config = dict(
    n_layer=16,
    d_model=128,
    n_head=2,
    n_kv_head=1,
    head_dim=64,
    d_mlp=512,
    vocab_size=2048,
    activation='squared_relu',
    norm='rmsnorm',
    norm_place='pre',
    norm_eps=1e-05,
    positions='rope',
    rope_base=16100.0,
    rope_fraction=1.0,
    qk_norm=True,
    attn_scale=0.161,
    bias='none',
    tie_embeddings='early',
    parallel_block=False,
    extras=['some layers without attention', 'local attention windows', 'gated attention', 'capped logits'],
    init='normal',
    init_std_qkv=0.0365,
    init_std_o=0.00645,
    init_std_up=0.0365,
    init_std_down=0.00322,
    optimizer='muon_variant',
    lr=0.00774,
    lr_mult_o=2.0,
    lr_mult_down=0.7,
    beta1=0.95,
    lr_head=0.00898,
    warmup_steps=0,
    schedule='wsd',
    decay_fraction=0.896,
    decay_shape='linear',
    final_lr_fraction=0.0,
    batch_tokens=16384,
    seq_len=2048,
    doc_mask=True,
    train_tokens=138400000,
    steps=8448,
    dataset='wikipedia_en',
)
Each number is 50 + 10 x the weight over its row's rms, rounded and kept within 0 to 99. Layers, rows and columns count from 0. The size before them is the row's rms in percent of the matrix's.

# layer 9 attention query, 128x128, rms 0.12, rows 7-25,71-88, columns 0-127
113:74 31 52 39 58 50 49 40 53 54 58 52 56 40 53 30 41 52 45 48 39 55 33 41 41 59 43 46 57 56 39 57 65 25 45 62 53 38 53 45 60 54 54 51 55 60 58 57 54 54 57 65 48 31 57 66 55 56 48 54 56 38 39 58 72 64 42 46 42 59 42 51 25 59 56 53 41 50 43 46 56 53 20 45 63 49 58 53 46 59 68 60 43 48 47 69 49 39 54 60 39 62 39 73 48 34 49 52 62 36 59 43 41 45 55 60 55 48 54 40 51 52 45 43 65 35 48 55
112:53 22 44 61 54 59 54 51 52 59 48 70 54 47 55 51 48 39 39 37 45 62 62 72 75 60 41 52 67 59 52 68 51 53 80 54 62 37 53 55 48 43 60 32 46 49 54 58 42 46 44 58 60 37 42 52 55 50 51 52 58 49 44 50 53 47 60 57 38 56 31 46 46 43 57 58 51 52 64 71 55 45 59 41 40 41 48 50 63 47 49 64 73 50 42 43 67 37 52 63 61 33 44 55 49 57 58 52 44 62 75 43 43 51 60 64 48 39 48 48 47 42 35 39 49 45 45 41
106:52 57 50 70 54 32 72 41 43 36 44 47 39 52 51 61 80 61 45 60 53 45 60 56 52 23 51 62 38 33 66 57 57 53 62 46 52 51 38 47 53 54 63 63 50 47 35 40 46 46 31 44 60 69 39 49 53 44 46 47 59 47 55 65 45 42 42 38 52 50 41 53 54 51 54 47 57 42 67 48 45 66 59 48 51 68 66 55 57 42 41 51 48 67 43 44 38 59 39 48 58 51 58 32 56 50 49 51 26 51 67 52 42 59 44 33 61 57 62 40 31 48 52 61 50 57 65 53
126:47 72 64 54 45 46 40 67 37 39 41 44 67 54 57 49 32 72 50 57 53 51 54 52 39 61 59 37 63 36 50 23 32 48 60 59 49 52 53 55 40 63 36 52 49 42 43 59 56 67 58 41 53 63 51 48 43 59 62 59 41 48 54 45 42 40 46 38 51 65 61 52 65 52 54 39 36 48 54 62 61 42 53 60 52 59 52 47 53 60 55 42 34 60 59 42 60 55 60 54 56 61 73 42 28 48 43 50 58 35 28 53 60 38 53 59 59 36 53 64 33 43 52 58 49 41 42 57
120:66 36 31 40 40 52 43 46 55 59 51 66 36 39 50 37 45 36 54 49 46 44 49 46 61 54 55 52 65 64 50 60 71 51 63 26 59 43 54 45 52 50 48 34 53 57 52 48 47 42 49 64 40 45 48 68 50 58 59 38 59 40 29 48 67 65 55 49 53 58 35 52 39 57 45 59 31 57 61 38 48 58 46 49 48 55 57 65 39 60 50 56 57 65 50 55 64 62 39 79 46 52 57 58 46 50 52 33 57 44 69 32 40 46 70 64 62 50 50 45 57 56 49 39 50 56 60 63
107:55 39 59 47 48 43 62 43 37 45 62 63 54 50 53 46 46 59 54 46 45 48 37 52 32 74 39 42 53 52 31 29 46 31 25 53 55 49 51 43 43 55 24 61 61 53 53 31 55 44 91 49 45 58 52 52 52 66 42 61 44 59 41 48 48 51 54 57 49 59 58 58 29 55 52 46 54 51 38 43 61 48 47 53 55 42 49 60 46 69 58 45 38 56 49 62 56 38 46 59 54 59 46 58 40 29 37 43 62 49 42 38 49 45 48 55 60 53 36 50 40 57 47 60 41 54 62 39
119:35 51 64 61 60 64 67 49 63 61 49 52 52 38 60 31 54 48 62 52 59 65 52 56 60 45 24 51 53 54 53 51 49 53 59 54 47 38 51 46 62 48 46 49 48 47 58 38 39 57 52 65 37 39 56 52 45 45 60 48 41 41 43 54 56 65 43 61 18 32 56 57 54 53 41 43 51 52 48 39 53 43 34 27 52 30 60 39 40 60 60 61 67 31 52 53 63 34 39 65 42 57 42 49 49 68 62 41 47 54 52 45 42 51 57 52 56 51 44 30 61 42 48 44 74 54 46 48
107:51 45 59 42 52 60 55 55 73 65 52 53 43 36 52 55 60 44 43 60 52 68 65 55 65 43 18 49 62 63 41 55 51 33 51 63 68 38 54 39 58 53 61 54 35 55 57 37 54 42 49 68 43 35 55 51 66 34 34 40 40 46 46 39 58 59 56 48 49 51 37 59 42 57 49 41 68 55 44 44 62 56 53 44 50 48 60 35 47 46 53 49 62 48 48 61 65 42 51 59 51 51 31 67 60 62 46 42 50 49 50 31 42 54 71 52 50 56 63 42 53 48 40 51 62 67 63 59
101:33 57 48 73 68 55 50 42 54 48 44 53 39 47 27 57 55 52 41 37 54 53 62 61 62 20 57 30 36 46 55 61 64 43 61 51 64 48 30 57 63 40 66 46 41 60 36 53 49 47 49 66 47 54 56 41 45 46 44 63 59 66 58 61 57 48 54 40 38 56 50 34 49 50 41 42 45 49 55 65 50 54 48 52 52 41 33 46 43 29 47 45 74 33 63 58 49 38 44 55 61 51 52 54 45 50 52 39 45 56 60 53 74 40 46 48 49 50 45 42 39 57 60 67 44 64 54 47
099:27 64 33 89 41 40 60 43 38 42 42 38 41 67 62 52 52 67 50 50 47 50 44 51 52 52 75 47 57 54 56 43 48 60 51 70 43 46 52 57 44 45 32 65 54 50 52 42 72 40 42 54 57 65 55 43 31 52 36 50 47 57 47 47 58 43 59 61 53 52 62 45 50 47 34 58 43 44 58 54 48 63 58 56 35 67 43 51 50 55 48 56 40 50 59 47 36 57 54 40 44 63 62 49 45 55 39 60 45 39 35 42 42 50 32 60 48 42 52 55 53 41 72 57 36 55 43 49
110:62 59 41 59 51 31 53 49 47 44 47 73 49 68 59 64 55 56 30 56 51 54 62 39 36 56 52 52 21 49 65 48 56 45 62 43 52 72 42 47 37 58 34 60 41 29 54 45 52 34 51 44 57 71 43 58 40 68 47 41 52 45 51 39 39 62 48 48 44 59 60 47 78 42 53 45 56 60 46 62 50 61 41 47 36 55 52 57 41 56 52 50 49 72 49 31 45 46 56 50 48 43 45 35 47 46 45 52 62 53 41 42 47 36 48 43 60 47 64 65 47 49 60 60 46 48 52 69
122:32 35 49 57 59 23 31 47 36 44 53 46 57 60 58 64 44 47 39 50 42 33 37 45 42 67 56 46 50 45 56 27 38 36 62 47 42 60 43 53 49 43 41 64 67 40 43 47 58 61 55 42 30 71 53 47 51 68 57 60 44 37 57 40 41 53 49 59 53 52 51 54 50 27 41 54 57 45 45 55 35 49 55 55 66 53 53 46 47 66 54 66 45 62 61 65 54 47 35 57 60 52 49 47 60 34 49 51 78 41 45 45 38 44 49 48 48 54 40 67 46 57 47 54 57 63 46 42
098:59 53 60 45 43 44 41 53 59 52 65 54 53 53 60 53 64 58 52 64 32 61 46 44 43 57 29 55 44 59 32 53 50 45 63 55 48 55 47 46 45 52 52 58 51 45 58 39 36 53 50 59 37 47 59 62 54 47 60 70 38 32 40 34 40 69 27 49 47 57 58 68 65 51 46 34 59 51 47 51 56 63 23 34 51 63 57 61 52 55 51 48 51 44 64 53 52 46 54 68 37 53 43 54 41 44 51 37 64 38 39 48 64 51 64 41 66 59 43 35 64 66 52 62 60 55 69 54
106:47 60 34 57 37 60 57 46 49 62 59 60 43 40 57 60 42 40 64 49 60 42 46 61 69 20 53 67 32 64 51 69 76 47 59 43 57 58 67 63 64 39 50 43 44 64 57 57 50 34 53 62 64 36 39 57 54 35 50 45 53 64 53 59 44 44 39 54 42 50 42 40 49 38 66 62 46 63 43 65 37 63 48 58 44 37 53 45 50 53 39 70 47 42 46 44 45 51 63 51 60 45 49 55 34 41 44 58 41 60 61 50 67 59 51 49 50 58 48 45 51 50 61 41 53 53 60 53
109:58 47 60 72 55 50 76 48 52 48 59 43 63 60 38 50 54 46 40 62 28 33 58 41 55 53 49 30 53 32 43 45 48 36 57 62 58 43 46 44 37 48 57 52 51 42 34 47 54 54 55 58 65 53 42 40 67 57 50 36 46 52 37 37 44 54 44 39 40 50 40 46 56 49 63 54 49 65 57 48 54 54 60 48 46 48 48 57 48 71 63 64 46 57 64 39 72 48 44 74 48 32 53 45 31 38 46 45 42 42 50 55 65 47 46 45 55 47 68 38 38 40 49 71 47 41 39 38
110:42 45 65 48 36 69 45 35 57 68 51 35 54 46 51 38 58 45 59 58 59 54 48 64 73 42 56 49 58 49 52 53 55 55 41 60 64 52 58 34 63 57 54 48 54 46 61 57 55 46 59 54 58 43 59 49 50 30 48 46 46 59 36 49 59 37 36 50 26 48 47 56 49 71 51 54 49 43 46 24 34 57 41 53 61 45 62 37 41 59 48 24 43 50 50 42 61 56 52 53 59 29 46 43 35 60 79 47 34 53 54 38 51 49 55 60 54 62 51 46 66 57 40 35 58 51 51 43
098:51 53 47 54 46 58 52 43 49 62 53 56 40 56 49 36 47 58 48 36 69 48 58 52 66 54 67 33 39 52 42 39 40 48 39 52 38 43 59 51 60 54 48 39 56 78 62 53 37 52 41 36 54 37 60 48 43 39 39 49 56 55 63 57 68 43 38 48 54 41 51 32 49 43 47 63 54 59 48 49 47 46 63 60 36 46 53 57 47 50 51 54 43 52 31 48 55 49 53 13 51 43 45 30 28 45 47 48 46 66 54 65 38 46 62 31 34 59 57 36 39 62 53 55 34 42 54 36
099:48 46 35 53 44 31 61 55 45 40 61 61 49 58 75 43 58 45 61 53 43 64 51 42 33 39 36 31 68 60 45 54 32 48 48 46 41 49 49 57 41 59 43 49 61 52 43 63 37 53 68 45 34 55 52 53 40 56 53 74 28 29 65 58 50 60 44 65 63 46 56 47 57 39 54 46 61 31 46 40 32 50 52 39 29 58 54 66 50 58 61 51 51 68 52 58 44 45 54 56 45 51 52 52 53 37 53 43 65 44 47 65 45 43 44 49 46 33 42 54 40 58 58 53 38 60 48 54
101:58 54 43 51 55 44 32 40 42 40 64 57 46 54 49 51 49 38 62 38 64 50 58 38 54 47 59 59 41 42 48 61 66 73 51 57 61 66 38 52 64 72 43 42 46 59 59 55 61 56 54 73 44 39 63 58 43 46 46 42 53 59 38 57 54 51 44 35 43 43 60 20 44 65 60 47 60 49 42 40 44 58 48 59 48 40 55 48 72 41 53 58 45 45 52 43 60 53 49 46 49 51 53 37 48 60 54 51 39 62 61 51 48 34 26 42 55 47 44 55 57 60 34 27 36 47 62 30
108:64 36 51 24 51 55 35 44 59 60 60 78 39 33 61 50 43 62 50 64 42 41 36 56 37 51 36 60 50 53 47 59 54 48 32 42 39 48 44 50 62 46 45 50 60 52 59 65 55 42 52 51 34 35 59 51 48 56 55 40 58 40 64 48 64 58 63 36 46 51 36 55 45 62 53 35 60 56 56 27 46 40 37 42 62 49 52 57 55 49 60 45 40 51 40 62 60 46 38 68 36 62 49 71 51 58 54 32 74 46 52 42 37 42 55 50 45 44 47 56 52 52 46 50 63 47 58 58
106:70 58 39 38 53 54 56 46 60 49 58 64 41 35 49 44 52 42 51 31 51 62 62 58 65 38 53 52 60 63 54 71 77 42 57 56 40 38 60 52 54 48 52 43 48 56 39 60 55 54 65 56 55 45 37 59 49 54 55 52 52 60 35 63 53 52 65 33 27 50 64 55 39 62 67 51 36 45 62 46 52 43 39 49 41 38 39 51 43 48 70 57 63 67 49 47 41 55 46 56 51 34 46 50 44 50 53 47 42 72 65 45 44 45 45 62 45 41 37 40 44 61 30 40 47 29 55 50
098:43 52 42 50 63 44 69 59 47 38 29 48 41 44 50 37 61 45 46 51 48 56 61 61 67 28 55 63 30 32 55 56 56 51 38 47 53 57 52 42 53 43 47 58 44 62 66 47 47 46 36 62 49 60 30 41 64 45 47 58 53 54 56 48 52 33 51 62 54 51 44 36 48 57 35 58 54 38 40 67 37 51 39 73 44 52 44 48 42 34 55 42 47 52 72 50 39 60 48 34 56 31 54 44 50 57 64 62 39 57 40 66 52 54 49 46 56 49 45 38 47 35 46 41 40 76 46 36
109:30 62 48 47 34 36 47 56 37 49 56 43 46 53 52 49 54 67 55 54 40 53 53 41 36 50 60 60 64 44 67 51 46 53 57 55 44 42 56 54 32 64 19 46 49 39 49 42 53 68 51 39 57 58 51 46 56 53 43 59 46 43 46 49 34 41 53 41 68 49 65 70 62 63 35 46 47 44 62 43 65 37 59 62 63 72 60 69 63 55 48 59 46 66 66 54 47 58 53 45 43 51 60 40 54 57 32 51 53 39 38 37 57 63 39 58 59 53 59 58 36 69 55 55 43 47 45 48
082:45 48 40 41 48 49 44 57 67 51 44 68 55 53 52 41 42 46 42 55 41 53 44 41 49 50 35 44 49 54 46 48 51 36 58 52 61 41 49 40 61 71 33 45 50 46 63 48 60 46 63 56 30 58 50 60 49 51 50 35 43 46 60 63 49 50 55 49 28 43 35 45 42 37 54 51 62 69 39 65 59 49 61 37 58 34 48 49 49 52 51 49 58 47 46 60 61 36 44 49 42 74 51 76 61 61 40 31 67 56 47 31 25 54 61 54 49 29 45 55 34 59 50 45 46 41 51 69
104:45 53 60 41 51 41 59 43 54 47 63 56 55 60 74 46 45 65 41 60 38 62 43 52 19 62 55 48 53 58 52 50 34 50 51 55 51 41 33 49 41 58 25 54 73 48 44 50 54 62 52 37 45 59 68 46 60 57 51 54 41 44 44 42 38 58 49 51 66 47 54 58 56 43 40 50 53 43 44 33 69 65 60 57 47 54 49 68 52 57 50 59 34 54 55 63 62 47 45 59 51 57 55 47 52 47 36 33 61 31 48 36 52 51 44 50 72 54 51 54 59 77 51 68 54 55 49 65
100:57 42 50 47 54 73 38 48 63 62 70 75 40 41 62 48 59 42 53 49 47 43 52 51 52 58 41 36 58 58 34 48 64 34 46 58 46 47 76 39 51 56 56 30 54 67 60 57 51 52 57 56 45 38 48 58 47 42 60 40 46 20 43 54 58 58 43 52 33 36 46 47 53 56 47 48 52 60 34 34 43 60 43 39 62 44 48 45 49 49 72 51 39 48 42 62 59 46 43 50 32 53 51 51 44 62 55 51 45 61 55 64 52 45 72 63 57 48 50 42 72 49 50 49 52 46 64 35
107:41 35 52 43 55 72 41 53 63 53 68 62 45 40 48 57 36 41 42 39 57 44 48 57 62 52 33 39 63 78 58 52 80 28 37 51 65 45 56 43 69 59 49 47 46 50 56 46 47 63 57 62 49 35 47 48 67 45 66 46 54 37 36 37 66 55 52 50 48 40 41 50 51 56 39 44 57 50 44 47 48 49 46 41 50 44 41 51 43 48 48 70 53 41 56 65 55 59 41 41 43 55 38 55 41 60 55 43 46 57 64 36 59 40 68 51 46 52 44 34 60 67 43 43 51 48 66 52
092:43 46 45 37 46 71 55 49 66 73 51 44 34 42 35 41 70 40 64 45 58 48 55 57 67 32 52 53 45 54 43 55 63 36 47 52 43 58 46 41 65 38 48 39 48 66 67 51 40 63 43 51 72 48 39 45 63 34 59 48 50 59 49 52 54 45 48 61 49 53 41 47 46 62 44 59 45 64 38 67 50 46 56 54 39 41 52 39 58 43 46 37 63 47 45 54 49 62 62 43 60 44 43 41 37 39 66 70 43 42 67 31 44 61 60 49 53 55 53 28 48 49 57 35 57 52 41 35
076:28 52 47 43 42 48 52 48 33 36 48 38 45 67 39 56 42 44 46 61 56 42 44 47 47 61 46 37 57 45 62 39 71 62 35 35 34 53 47 61 54 31 42 71 50 43 44 34 67 37 47 47 65 54 44 34 60 62 35 69 47 42 61 43 67 41 59 45 61 45 53 47 43 54 45 46 61 46 65 60 43 49 40 58 57 55 50 46 41 47 55 30 58 60 82 67 46 58 56 41 45 52 47 40 40 48 35 59 60 47 55 42 43 54 39 48 62 46 55 49 54 43 62 55 58 62 55 56
100:65 58 46 64 53 29 50 40 42 35 40 53 53 56 61 63 51 44 46 55 41 45 49 57 33 48 67 50 55 44 54 48 33 55 46 55 49 64 41 60 30 49 47 54 62 49 49 31 60 39 47 26 44 71 45 52 41 61 45 59 55 29 51 44 58 41 62 38 59 34 53 61 47 36 47 54 64 57 62 51 56 40 75 57 53 60 60 57 46 47 41 40 39 64 56 58 49 55 58 46 35 72 64 46 60 45 32 49 51 46 44 62 52 55 55 37 67 39 57 62 45 58 70 55 47 57 51 60
091:49 51 60 57 42 47 54 46 47 56 60 53 60 62 69 60 52 66 49 55 42 50 56 36 34 73 52 41 65 55 46 27 47 61 44 51 43 50 42 53 44 56 48 56 67 44 52 42 60 52 55 32 45 52 51 43 45 60 39 62 44 44 72 42 36 61 52 53 60 47 45 54 55 39 30 55 51 41 40 45 67 39 58 57 37 63 51 73 59 50 44 42 39 49 60 48 40 43 61 52 44 67 67 51 51 47 32 44 72 43 28 49 41 50 46 38 56 64 49 63 55 64 66 65 50 57 35 61
083:56 35 43 57 45 43 33 43 41 50 64 64 52 52 38 63 35 54 55 36 50 43 44 42 28 64 50 31 67 51 46 53 45 43 56 42 49 45 31 41 40 46 30 47 61 49 58 49 50 41 51 43 61 51 70 60 53 38 49 62 59 34 44 40 41 64 43 50 60 46 60 51 46 38 58 50 42 42 59 35 58 56 40 44 67 57 43 50 56 35 47 55 44 61 37 63 51 36 39 60 38 39 47 40 49 67 55 34 61 43 47 35 54 48 47 49 52 48 63 42 54 61 27 67 59 51 63 74
086:45 56 34 56 49 56 49 44 51 34 44 46 44 40 54 35 37 41 42 62 69 48 62 61 73 38 62 48 49 63 50 54 56 58 53 35 54 47 52 55 52 55 62 44 42 71 51 43 51 55 53 57 58 52 25 28 43 52 48 32 24 49 34 51 52 64 54 62 57 42 55 42 49 56 59 51 38 48 37 67 35 69 57 54 69 41 52 29 47 59 40 49 71 48 55 40 34 47 50 63 66 34 47 41 53 58 52 61 34 53 54 42 63 43 50 59 60 51 45 48 54 55 60 42 46 44 57 52
082:51 62 42 51 36 63 51 48 39 47 58 51 43 44 50 61 51 50 53 51 51 36 45 41 43 29 60 57 49 41 34 59 58 35 44 55 47 55 35 44 50 41 48 37 50 52 42 63 48 51 55 62 69 59 28 39 53 25 52 41 39 59 59 58 42 63 39 45 42 57 50 56 54 74 71 41 62 38 46 47 68 60 47 53 36 60 43 54 58 37 58 51 54 42 30 42 48 50 51 69 41 70 55 41 51 65 47 41 47 33 26 40 53 63 50 55 51 48 67 54 51 53 59 48 50 70 45 64
099:48 41 39 51 41 51 42 42 54 58 53 44 50 50 60 33 66 55 50 40 47 31 54 49 62 59 48 69 55 48 37 54 50 54 61 51 48 44 62 57 65 50 53 54 46 69 66 63 54 50 45 67 51 36 51 53 54 35 43 70 49 50 35 52 49 53 48 66 50 43 50 41 48 69 47 52 38 46 48 50 48 56 49 46 58 38 56 23 46 51 52 33 43 61 41 38 56 49 38 60 50 56 39 35 45 60 62 62 55 49 68 40 64 58 69 61 43 50 50 37 77 41 37 43 51 50 71 23
087:39 31 43 69 43 69 56 71 42 43 38 34 49 46 42 36 48 54 53 38 56 49 61 44 69 47 61 42 52 35 40 34 57 37 25 55 55 58 51 64 60 50 54 44 56 56 44 69 53 45 49 58 67 62 31 49 59 48 50 32 50 63 35 36 67 50 50 55 45 50 65 47 65 59 42 47 56 55 52 54 59 69 61 42 39 45 51 45 40 59 50 59 67 53 33 45 45 47 57 62 67 44 41 54 52 39 53 54 31 56 51 55 51 54 66 43 59 34 51 48 55 41 57 42 34 52 45 47
098:67 40 39 67 46 44 35 50 51 59 48 51 49 50 66 43 53 75 43 51 44 51 41 45 33 72 43 54 75 41 59 45 45 56 46 54 37 56 45 53 39 66 37 60 66 55 67 41 53 56 54 27 50 68 67 64 50 47 41 55 39 34 55 48 51 67 38 52 63 40 63 66 49 42 50 35 51 48 69 42 57 38 54 48 48 50 46 48 50 55 53 38 35 59 48 60 53 48 44 57 37 51 69 56 40 59 44 48 44 47 27 51 39 45 49 37 54 57 67 51 58 48 59 66 51 44 50 62
# layer 9 attention key, 64x128, rms 0.118, rows 7-24, columns 0-127
095:63 45 65 55 54 60 49 62 55 62 35 54 63 51 56 57 59 40 42 46 41 37 42 36 40 45 55 39 48 74 62 57 62 41 47 43 64 55 40 43 65 64 39 35 44 40 49 46 54 60 66 40 41 50 43 58 41 46 54 40 68 41 47 54 43 62 50 50 45 55 53 48 62 42 44 38 34 32 48 50 37 52 66 38 45 46 52 36 59 56 54 74 48 64 68 48 43 53 54 66 60 49 40 52 50 42 48 58 69 41 63 45 45 57 59 70 58 35 68 49 46 68 51 41 44 44 54 70
088:34 42 46 63 39 35 45 51 58 45 63 54 57 50 39 52 46 59 50 49 61 38 49 58 50 50 57 75 41 35 60 53 50 72 63 67 69 49 36 72 52 46 51 44 59 45 38 45 53 49 58 45 51 54 55 58 40 35 57 31 62 54 34 49 55 56 42 53 44 48 31 50 50 40 56 72 56 38 54 55 44 59 64 49 32 66 65 55 47 45 49 51 47 63 39 44 55 59 52 63 48 43 68 49 38 35 63 44 48 30 63 57 54 57 46 63 42 47 55 65 40 62 48 66 41 51 53 66
111:61 43 26 35 62 58 37 32 62 61 53 55 37 39 44 51 45 54 47 41 61 67 60 56 69 38 61 53 59 54 54 47 57 35 63 48 72 53 67 60 48 40 66 52 49 53 34 51 63 39 45 60 58 44 46 48 55 46 50 58 49 69 55 59 57 54 59 55 37 49 57 59 41 54 64 48 51 58 43 44 66 63 44 44 46 45 42 41 49 45 40 44 61 38 47 41 57 30 41 51 64 52 56 49 50 72 63 53 38 56 63 47 60 50 51 30 31 42 47 58 64 58 36 47 54 44 60 27
091:64 47 60 49 37 67 43 48 41 55 49 60 54 54 49 46 60 34 43 43 52 43 61 37 39 41 62 47 31 41 53 35 30 50 49 60 58 57 37 52 63 47 37 43 45 46 48 54 39 50 67 43 53 48 51 57 39 71 61 49 34 45 46 31 46 59 41 39 52 50 73 60 42 47 51 58 43 66 50 49 37 51 40 47 31 46 60 41 45 55 58 57 28 36 38 36 50 44 56 53 43 54 42 46 51 34 54 59 54 54 40 65 45 46 33 42 63 59 74 60 54 38 65 63 57 63 33 52
102:46 41 68 56 62 28 45 52 52 60 52 48 49 40 54 51 46 46 48 52 35 49 58 44 38 47 51 54 36 47 49 56 50 53 48 50 46 59 45 46 58 65 54 38 29 51 47 63 51 59 65 45 55 72 46 47 44 66 58 47 61 40 41 27 45 43 54 43 55 64 58 59 54 43 52 40 46 40 76 39 45 65 67 51 64 59 68 41 42 49 51 66 38 62 51 50 51 47 51 58 53 59 28 61 55 26 54 61 69 49 47 50 51 58 78 40 59 63 42 53 44 64 59 40 31 55 54 54
106:72 38 81 39 48 29 43 71 39 40 50 31 64 56 49 42 46 49 47 47 31 35 44 37 50 58 41 27 56 57 53 49 58 45 51 28 56 51 46 57 57 64 51 39 55 32 63 55 57 47 55 31 37 63 41 58 39 48 48 55 65 34 49 33 56 55 49 37 47 58 54 62 54 31 49 54 50 44 53 41 44 47 49 57 58 52 51 30 43 65 49 55 52 61 52 60 48 61 49 50 50 41 41 48 52 37 63 55 70 52 61 43 51 46 59 59 43 61 35 64 44 46 48 53 42 49 46 45
084:50 43 56 68 46 39 49 39 58 52 62 58 58 59 50 62 34 57 49 68 65 58 34 43 21 58 41 44 42 70 37 44 49 40 38 53 47 43 38 52 41 38 49 57 48 28 58 55 49 54 41 48 38 54 55 41 56 44 63 54 41 53 64 41 51 66 46 47 71 72 54 44 44 51 56 66 32 53 57 45 45 54 45 47 54 33 50 54 42 74 51 59 33 53 41 42 54 46 57 44 55 46 40 43 56 55 53 52 74 47 35 29 35 49 44 60 48 64 59 39 53 43 49 54 65 59 53 50
088:50 41 45 46 38 30 37 44 55 51 56 53 66 62 64 58 42 35 45 35 44 54 55 59 38 55 61 47 49 32 28 49 45 53 51 50 46 63 49 62 58 59 51 28 40 48 53 49 56 39 48 59 40 42 77 40 35 57 49 42 41 61 54 44 47 41 49 38 47 54 36 40 46 53 59 36 56 52 44 37 70 56 35 55 49 53 54 37 53 46 47 39 50 71 58 36 53 29 24 60 39 65 49 60 55 68 68 58 46 57 56 57 57 54 59 32 57 55 45 47 59 49 54 65 58 52 52 39
102:44 51 23 41 53 66 42 37 64 37 65 47 48 33 50 68 52 50 48 58 69 61 43 74 55 45 50 57 56 46 44 50 48 32 53 44 55 56 62 61 53 31 50 65 52 38 46 46 60 28 49 55 53 44 45 50 60 44 47 41 50 69 59 60 48 59 58 57 51 39 40 44 55 55 62 52 60 47 46 55 59 48 34 64 52 52 44 57 47 55 42 40 55 50 50 47 40 39 50 52 44 62 76 34 49 61 47 49 32 44 57 50 60 38 45 31 37 24 47 47 43 46 30 49 63 53 50 34
087:35 47 48 57 54 60 38 42 57 48 44 68 42 44 64 35 49 50 59 58 41 76 39 44 55 58 47 59 59 47 44 41 39 36 45 39 38 63 49 56 43 46 49 72 49 57 52 41 47 56 52 40 50 47 57 71 32 59 56 46 52 42 51 62 46 51 37 66 51 44 59 66 59 54 47 43 49 43 37 55 52 32 35 37 55 54 41 40 49 54 49 29 33 48 45 46 42 36 44 62 46 55 58 45 62 57 40 60 52 54 66 34 64 66 63 56 47 32 61 44 51 38 30 71 58 64 42 49
115:50 57 59 50 40 45 59 70 41 59 50 52 55 82 58 64 41 61 46 40 54 43 42 52 49 49 38 47 42 63 57 44 56 47 44 35 52 57 48 45 66 65 46 33 41 47 62 50 50 60 49 44 41 71 38 59 39 64 44 47 59 39 55 44 46 49 44 50 52 87 63 46 57 40 58 45 36 35 53 62 35 63 55 61 47 51 57 42 48 54 62 56 52 45 49 47 35 40 46 65 51 42 43 56 74 36 56 60 69 61 42 59 44 51 50 56 54 47 46 62 38 54 58 61 33 51 38 64
097:64 29 71 45 39 35 62 72 38 39 17 46 53 63 60 44 50 29 35 54 41 58 42 37 38 52 36 45 33 58 55 44 57 45 41 48 41 46 48 46 46 58 55 38 55 40 60 32 42 38 47 39 34 55 71 52 51 64 53 65 52 36 55 36 44 42 43 43 39 59 41 55 59 55 62 43 42 57 51 45 52 46 45 39 57 44 49 49 42 52 52 68 43 59 38 46 56 62 42 54 52 40 44 42 50 48 48 49 54 60 47 53 20 61 50 62 48 56 40 50 62 51 53 51 55 43 51 55
093:59 37 43 47 49 49 56 44 34 54 53 70 51 80 57 48 60 59 49 37 57 52 52 44 46 61 43 46 67 56 55 56 53 37 58 54 43 60 65 57 52 56 50 54 50 47 39 40 73 43 47 40 45 41 32 50 26 56 34 45 50 48 48 35 47 52 48 50 62 53 55 47 56 57 62 47 52 67 34 46 41 46 47 65 44 54 49 37 60 70 47 64 60 67 79 49 48 65 51 47 50 48 68 50 53 47 33 48 53 47 50 66 30 64 61 52 74 48 30 42 55 52 47 47 46 45 47 55
098:47 53 29 39 64 74 47 53 41 33 42 34 46 63 46 52 57 54 45 45 46 64 50 51 58 34 46 59 43 61 51 46 49 42 59 51 41 69 53 61 42 42 61 56 54 61 57 64 46 46 64 65 35 57 53 64 62 29 45 33 53 61 30 66 55 54 53 59 46 40 48 38 58 71 39 51 46 52 40 49 59 43 49 54 49 52 46 67 42 35 37 43 47 58 63 44 53 56 53 41 39 34 62 48 50 58 54 62 45 49 53 58 61 33 61 39 46 44 42 55 65 39 32 39 53 53 37 30
108:48 41 47 39 48 59 35 48 54 56 54 48 49 44 40 49 48 46 44 48 45 53 52 59 62 48 59 56 55 58 57 69 38 62 60 53 41 40 54 66 68 46 49 65 61 51 43 49 63 47 42 56 48 43 52 55 59 55 32 29 38 67 41 35 57 50 51 36 42 30 52 62 57 51 29 45 61 42 50 42 56 46 44 48 60 49 60 41 43 51 41 47 59 51 68 47 49 67 62 37 56 65 66 40 33 62 51 40 29 49 76 51 45 49 67 47 63 52 41 42 61 66 37 29 55 41 54 32
100:66 58 40 51 57 69 35 41 44 49 45 45 53 56 34 45 49 49 64 55 56 55 39 42 54 55 45 49 68 44 55 51 50 48 66 45 35 42 47 48 38 33 50 48 40 54 36 51 47 47 44 51 50 36 65 58 63 34 57 43 35 59 55 52 51 70 55 53 55 33 56 43 27 61 42 73 69 55 42 40 58 31 27 39 63 50 57 45 60 35 53 56 53 42 39 51 56 52 58 57 57 50 56 43 40 67 37 49 36 40 57 36 53 47 54 29 52 44 47 51 41 33 38 54 65 62 40 38
087:51 67 45 37 54 48 55 70 52 61 42 27 43 53 46 67 59 56 30 57 57 46 60 53 47 60 58 56 52 46 42 67 40 65 55 47 68 54 41 46 52 53 59 53 41 61 56 35 36 60 41 57 60 29 46 52 61 50 51 35 47 51 21 60 31 58 62 35 44 40 53 48 50 51 47 56 40 40 60 46 52 49 63 57 58 48 42 54 43 36 31 46 43 50 47 50 54 49 53 58 49 41 55 29 51 65 54 49 62 48 68 31 70 53 40 50 35 54 57 58 44 57 68 41 31 48 52 54
096:66 41 71 39 62 40 63 62 40 49 41 47 50 56 31 61 36 31 40 60 41 47 34 36 31 70 48 37 48 60 52 44 54 40 58 32 63 46 52 46 47 49 49 35 40 43 46 50 37 49 43 48 44 43 40 41 45 62 47 57 52 29 54 50 40 59 45 46 44 61 55 54 55 43 48 62 27 43 56 49 36 59 63 48 46 46 62 49 56 53 53 70 64 42 60 59 50 51 40 60 54 52 28 54 54 49 48 41 71 43 39 33 42 55 50 59 54 59 34 43 41 43 58 51 33 39 49 66